python train.py --n_kv_head=2 --head_dim=128 --vocab_size=1119 --activation="squared_relu" --attn_scale=0.0925 --init="normal" --init_std_qkv=0.0511 --init_std_o=0.00709 --init_std_up=0.0511 --optimizer="muon_variant" --lr=0.0112 --lr_head=0.00703 --decay_shape="linear" --doc_mask=true --steps=5206
Each number is 128 + 24 x the weight over its row's rms, rounded and kept within 0 to 255. Layers, rows and columns count from 0. Numbers have three digits each. The size before them is the row's rms in percent of the matrix's.

# layer 16 MLP down (transposed), 1280x256, rms 0.0143, rows 510-559, columns 128-191
092:170146140127138126123103117089089125153152117124167146147156142151072108133100115126115102145124115144124089077135146134133105128114123130127103141128099130099081147149120106138146143070163114
095:085121114120116134122077140108086163132126099112189132156115157150103111119108117109130141099137124137159129148106126171133130108135156148159117095114119111095107155129122137169093100175181112
101:128161150137130150132103101100148119111123146133131154078134155138162164106123146115121112107105089119156116142125128125154095141174143143125132143179107137112115157161133124131087132099093118
109:112127122151144144089099094116132132098161108146132119102110091142105183127101123124079123066105107153121142102122156124166130118130097120136110116113120080146151104121091127140141136138125178
095:151135104155114156111131092149159087143123098105119139119160141150143168128119152078129146098165107133108111113133130146114099149136109155102113162142129099092169162161129130151133178108129146
102:118109111102143121116144118120104146124099108143115119156159138127156085156137147132116118099116120146128093151138105126146162107054155172144121129131086142139140112088138152130136156118139095
099:127101145114114162121088085120088121130144146149105120130119127133117155125142157120099110100076114115109134117150102114159142120137125074144154148128106158163156144155116176158135153134145137
086:147141109142125129106164131142106113133113112100131109122173200121083080110098116124118125104139139181119112181123128150141115154160114130086147119129167120135138146145095148107135155097148086
102:113100133160163095086127148126142165136129143104099134135111173143124138108175101147097097143128125131090125134119162150131135110134154158092156102184119180103091106117134111126106142132120113
095:117113166167142148116106144062152158130109092151120145164111109178175158115148152131123111081157150114125152147144140085134123126122133107151191147134109122127161097119100089109119147101113133
103:161133151141106104155126128096159129133089082153118120147108122138107168122132151096165123054149149123128130146120143180142145151132112137117103167123109121069087097131142131117141135152110137
096:138129125128098152097168113132136141144112106141119068123155128130145140136129156122162067093110132134147119158104122116147129134091151123094137142122103108051167104109115132099140119144134090
103:102087161117132119139124131138105125142099139106117108179122118115168144096106146108114111144126096102135146161100079138147149109130112118106141125155091133118124219145140141185115145097112130
106:185120102128117139104090120159145137126182176138170137121138140166107117135083137143134079138149090136135149100117110137119102111159122113139100122150131119121134097122126133139118092115136111
102:129082171087151134113143124137115152097104156141122088174119115129124145126111137107136089146096137077151087127085148108095105129136108103096134104148113147115130130120128098116094136128148126
097:179133164113095135081128161156119096108147106140130114160146118157095095145100113146092106112095136154138146117167104126122105157100118132124139089104092150127143139122166116128126129102134103
107:124119122154119137143150103120156124072112118189118112114114150112142160101050130135141149114159096160153080137171123153174126123104154107108096120105096095103137109159121119097104148096145132
099:097107135158129113104145140124118120148112075116146118146152146139149114111094108147184151105096156108148088110091145130205149125092135103115141101127143155140121090154157149104146126132141100
102:122130127132141159125161150080193119110164111145089135109150106136110131152069098140158163098157106172121155129112122104136108124099116143085122153111144151102117135151124111133118116092072169
101:144120122131143110142104155154125123140120174091108119110114126122169126128095168146122113144127115144084151105120091115100095157128137094154132135152093117120152135129143169127088121109151107
098:114138105125126120143189148122087112126098131147104074117137124133107151130113154122139114118092150130096141127099173116147096120128148113129112159100156079152147138104161144123159149094139120
105:145114128181113145137124169102147148095104110156183116122161127110132135132113177161120114108122168135100134122139162112110115144137092119123153145135125142104132137150165114124139072100146127
095:146121106145158126112126113150096119149147147140152121122129134128140138137111124134087112139101101134146171105175093097113110104120125143178130118104146142096104116138165187134143106140137135
111:136175141093104111094140078105159148108149127144108157137112119170143129103098144139093105109183162126115109152146108104088163079114136127106136120095134100106160100151141135114116124139150105
098:123169122124116168113136091117118150113134166102124127141139101163123123115115102127158179111138152121147133111143114120126109106104126101132138164159108102126113123117140140127103161152075115
097:133126126113122128091162138135133112139137158127161152128154087137110149101108131129154124158083131144133134159097146125106139151146096143131162121147125133159181112134137120157115125139157169
094:108139098127097121101095167178115118115161080155134161112141149140111139076071155096054074120184120184156168119137121163149174102158092123107137088109136135141150131126145134129132137145144143
087:147121166101150174133098137102137120134131121144153132176115130176125130087140152099145128132109135074106139137155158099095156108131119091126119121130147116157147138102114140123143131141130132
104:114120105130134133132077101150105125100147165095101111157096146116132115070140166155153196116142117128142105139126120087111141088101140156116109162134116187102115111121119114104101120160140110
109:106139126120094134137129109132128145146159156140096159106092108150102129164112116150096102094099106093114141098108098128077136105150114104151179135090087165096130132117150128126151124171151132
098:134141142163146128139094084143127101129083130128099076127123134166128132148139108127147152080128131105126113153095101127174121095107102121116111128088141136136146121122144127114105111143131119
102:123121100122117093129124129115136105092124153179147116085163109153093144184082165143127138131152144122129129140060106157128122130125145120137153109161096124130139141138135089121150127109101112
102:168146067183121133163134113146104141093139145152141130141154130184163154143088149136106126114092102138110141141092172124166124151107147113140116152119159150106124147127083128146100080116107133
091:122140183138135112117126114097141116149131133136122142127117122133166120150119173126097114141121129131139125095123103161112139116137108119109104145123122156130150144140136159143104179150137112
093:109105162127135148124140170149151154113087113115112136121144119127151150138147122093194136171102150127136081118115117131170107143105123136121161084136136143104107098125104143113116135132151103
099:099115112129149110124118102137115120117159129145136113146096139120126141100120135134146080076145160134119135115144114116102128129120086136165114125147121165112107114096140156126129135129206112
100:188138099165133122085106122127096087123122122150135099118146112160100123134110107158091175111140115137119102119124147126099092135148119083148127100121149114130121150142088141148138096150097119
104:120107116113141161102132102119151173107115162128180184159129103138176125117154098089135126149148096117121089135126123162108131177088167152100082109147096069114160086119115105087138151116126081
101:116166110178100150166132145093080056129151154134108137121118081128154112097098080125150109146130163151103113137095134130109109138153108108141140123127189134144131146155107135080134121144142107
106:129129105155117142095121145153130160122120161141136114124091156127123112123134146150142093146107189100098144105139153110162125134169150134091160163121143119060132137101138137114097115109148124
095:108126098128135101116109118123107137166150133109137118090095120119146125115165151084101156142094103135148112183084156108160148122129146111115134127164138111122109072188100124155152131132146098
108:088151126111115155094106160114105147109166109145127148174097104150177138123122127144159150155110124092085134122102117159105140156112107144114133122111148132127094096122135160094083087140171154
097:147096138094106080170141125135105104135090106117124141155102092141135129131120114142135105130080145096142116116152171130143104137129097118122106096084108144135113110116163070121138108125134070
107:126123189137169098095091141101120113097109152118124125143123141120161133128152126122134109119124054141103156106096111088146107091126119100101130115126170090151125109110106105142120153117129124
104:174124157142128148104087124117154089156116154123147096122131097126132145138142165139135157163117103167166102139151086166120089164103122106161135092090158117149168151107126128138157100100071144
101:084130127117113150134159166141150123106169111116155083116118105127143130138106111130129137163121124135139167126105123149143157132127140131141110124153072120169122156157159171134121112099156134
092:184144107098104113101145129149124148140080123144085120094109125110134149127105160171134134091127143161101072134177129162147105119120116134103091115137128143112160128095119138141157107162141137
101:099112120146127147139084120125101107167119125102120142129117141098130148135105093146169163155131164139125086111144126129178093128162126135142134111105116135160146135132095123131130122090154132
096:139151141086153086165145151128116103094136122114147121121122131142128124107110120084134168132131106118145095129159091138146141175171159135123135169138166141157130090112147052115124096076128144
101:146145142128129103147153124116138083107141125173125140149141139148158096116163197154116102128114123095122121144153175136096131148129136124170112147129105125086114144095162170082166103151108165
# layer 16 MLP up, 1280x256, rms 0.1, rows 511-560, columns 128-191
095:122159091141147153187127127115093119186157145142150071121124132134122142122103131141136119117101171180122142155122155146092159110125139102130099128133129090126113137129115130146102138100143128
107:126107119145170122089133162181143130163107133117145135161121170128121143133096151130119148143110121096112089142143147120106116137128136123146115125154104149087188129134085143116131112138187138
106:139136145149162121164082114089116182158123126145134113110112117105136109149126105117108140155106133094107124139099131084121162145117136123142128093151120135124114199129140130143135145119097085
099:174153145121133105123133116130101054154121123136154153134144116158084123167088135143084145115114140143123109148136137153115103088139118102104098123111158121102087121123112107081122159141148106
101:155112142130122129123153142089121189147088146108120110085150147131138116110108164111126138142116107155126148157113135127148161100126139127141175129106101135118157144115159129125094138147118131
098:105116127110144129171134136151101151081112135122153114117096142133161149112096132116115087076124102102124149157100106082168109136124118120118151115138123130109155106120150080139112135113144185
087:159159111166127138159101106170138182090123140135187133139083145135144168152082090140104094135105118115117108099105120150130129146123134148146085120125144148073149146127067118116099155126114132
098:074117150104105112132123158149145116096170100099134180145075136084126146134121132159113169150158082152171125163152130099125122162115128117133106098043144142127112091129095143124139133125122150
093:110161103127099143106085130100117132120136124108060113104101118090111153143144095123153121120113109133129094129116159156107136101106155146171112134171121122140110141148148115163194079116153093
102:058150116088190100129137114138141172090103127139085095129127146164115153148143156116084122141064094152155137095138135113111068107139117168110096105138144156129143097123093100112133144087117102
097:126164115125098112107120117102164189148145133140098116137124115129105088152135125154125163132098122121153125134134123104142118105170131112103078138148097133155108113134170173115171158112136102
105:102168145131107133117085157158111141138135140100089130118067134097114160100134121150096118159120149121154147145097153093170130090148137141155129118130112116112161111135124117103113130157125123
097:132103080108093139200154167142121139079107129118132101122102098098148160137162139112115121127115119098093161162112119124132091117146096170150167095123135117125167158109149068110140182131156156
108:084165163162133149117103106154152098120127120133130120149081084125155129146117104145135109134150121116126113136141102108121174155167130163154142107123112118164134135115132118130122132056143102
101:111104129137138108121158119109159122124155076164112102094176133088144121123119113145114153128153112114123144109092148148131097081144083118119084115121129094122093111159156110134160115134143147
106:116117113089115089092125100112088106174087102095119130113168149130152104111147123124106088102143146117083172121130211172151128144133182087158143094134103116137097156155162130131137118174143140
092:084111131152111138100138094122073117123189125117108076141141137134114102104116128087118141122102135140182120153118128129113126150091086129113147122105144142100078125127139122105114111110124140
104:134127131144172133144135118087130102147119110117074157122091113122121141122132127120104092146087124116127160167104114126113079098152144154151108098099128139129120128177117125115102124102124116
098:155102104137102138110179116116164093137108144106105134125155129156129145130115152121152173104127185117157156129152172132155132146149105171128132162118160097108127093136138115124146165080128133
102:118115131093110135104103185100114101089141179120140128130119163125130166130126130114113131140126099137119124141150146109108155163105126154097083072115069148143069147182109112107099100107112129
107:126113134117124109161164116108133141119109090147112131125156133121136156145104132163155113140112136121113117116136117130153131110162174135179122141128117123125125100161124107089133131107166109
098:134165118151104117124169124122090146131111098100163114104116130118126141136137133126096177111093136169125113157092147130067107131121124106110110122176103127140139111140117109108134116081117117
105:162137141165176133116143153113138147134130090134149137133138101146155144152124133115095123146118147160119122139127119121133144134109125151158107108112124111152138186119121081155102157143178151
102:137147132140124096117166081118145149152128129137159131139149134155136137103177132137094095142142144142151126132125108141119144094130122122143103172127080107136101125156125153118156144152132129
092:101135155116134078114107112153120118096152169140098082119154134097133084143133161114142127127105123110149127133088188131066117122156131109124139118184149104129132108099158102140154106132183103
100:111174110133121110126156120073152145109132147149115149125097131113127177132092168132114092104104103112129057150154155115136146188171144083110094175139147170127104095156151150079162101153126112
094:150138139103135089080138168154122140121118103123123141126100129163130123135139150129144137091151090100141096096137183104137111110133153123105132118112100122103192091119159099164120145160147134
098:154140139148140099143128140159114125123113162113151137102147083160127088177158148110146109160139134120156161152129114127163156139166164176150176121129155130153116145188127106139128155070120134
106:139118180128134161094154110119156097152119138105102110122184070101096087132142093135091121139130134122105134083107111144114092174133096112118143097108103150130159140147109108116094136085089165
096:187172102107186103123136090148119146129141136153137155097117139143153149104092131104157125117114080114157114161117119143147105126161155146133102100107144150123164134124141113143132133130111124
104:103136110134134130094107132120148177114144103098134156139136136104121059142187121152171136124131154162116136102107142140126091121116127167124110116108123111096149165117142132178117180133158157
099:154136078124092168116126111187159109150100137129138160140143130158159149166083117153143151144147133106139170171129114158139127108168127141110095157104150162099094117115118127155097147088142108
094:118130139135127115089122146116077112127118088124182097152154132115173128124133135068157160084118166082181142094173107161130120155130147170152137089161123101192072148138095154134131146133120130
094:104129163121127101116116112145125188130135114113135136127127100110155135113127140095105112179151130085155122102127123107141110181130094103066158080121146124135116129143108170125106125154086138
100:109100125163104128144063154152122113059122186121133154140143142109100125133138114154122123175083134110117109150123135102165117110139129116173110160127094098131112152122114109117109119133161146
096:095149101124110142126139182131113157167136146101152135115133167118117119145140148181088152141171134119098117110176146106102092089119124154090118133136114111124144140091119087139107123145150183
095:120150123125122155126130125142110130128170087142151114178171150105121090108115132120150135160150153138154148133113144137138156118155084152152107167135097115138091110143168135134117131100158133
100:147120115120163101096128133118132111149151107130114107151157168136119123150141146138125153203121154092147126119115149156163128108162083152114146107165136150151108109133135086123107115109102114
105:093111125081075080133121106143148141145141126091108142131122140111132117088115108130127074129065127150115125146088136141127073107146141125139108116153136125121130128163069094072083136174162135
094:117115163123096149119216140117142141173139106146119139109112131043128094141108116116136111148141130136147114093141116075149124147150155124097131110129139064116159121101143143122133117084129156
105:064162152135150083121132132110166091145109111133154164135147112108150101177153128098111153096134138122142081124136165145109131150100187142122105144138095126136119154086094146152124127166151117
098:150142121099124108148118114130124134134112139094145134109118115116110093125137137113089108171139131150087151097149122172117114147146105133132158136124139135148141072121089148141150091170115125
108:156154166114154104126183100140178106138136147142150120122099117158154141165120139181156150062126171165106150114078137157094107146130109127138140100112084105093124106111098119128159126099125108
106:115121093109112114092149119137130144161133115137155081131071144088126119154122175138121105144089096114118125141132125119147142102117140116151111135128106081113085098165141135107130117108097119
100:138109136140152133148125134149114114127117159186139084079142117140134125109125142127150149166162145164142143137120164146109133152107136164120079093158152059128141152123141119110167098099144135
094:095115117126134158099112096155121118114127093165094114121136109116152117170169111087160147124200136118130104157110114134133104142115113180121160132155107134166097148135129113113145111124083105
100:084118141127118135115121092057098149154150151135099128152065166071157102109136130119120131133140141142153165115120135081090123118096123128154107116136131121114114123154134150126132087085145100
095:136134165144106135170121112139164112097126090113160116095128155122161122125154122126104106153132108102143122124092151131106147083131081186085135109135106142113117124090123156157152131173132145
106:113143108133156135129140155068125089053145094126112115114113087105145119114141102135143198153139107111173151090142153133139145139109103155108121093153121154138165156140157148150118102135123145
094:101120123098135110092154112129142135145167108089121133132085164128096108105089131147128148061127145119123081115115111152143124134122149068134102135095152131161174105169111116150105140088087071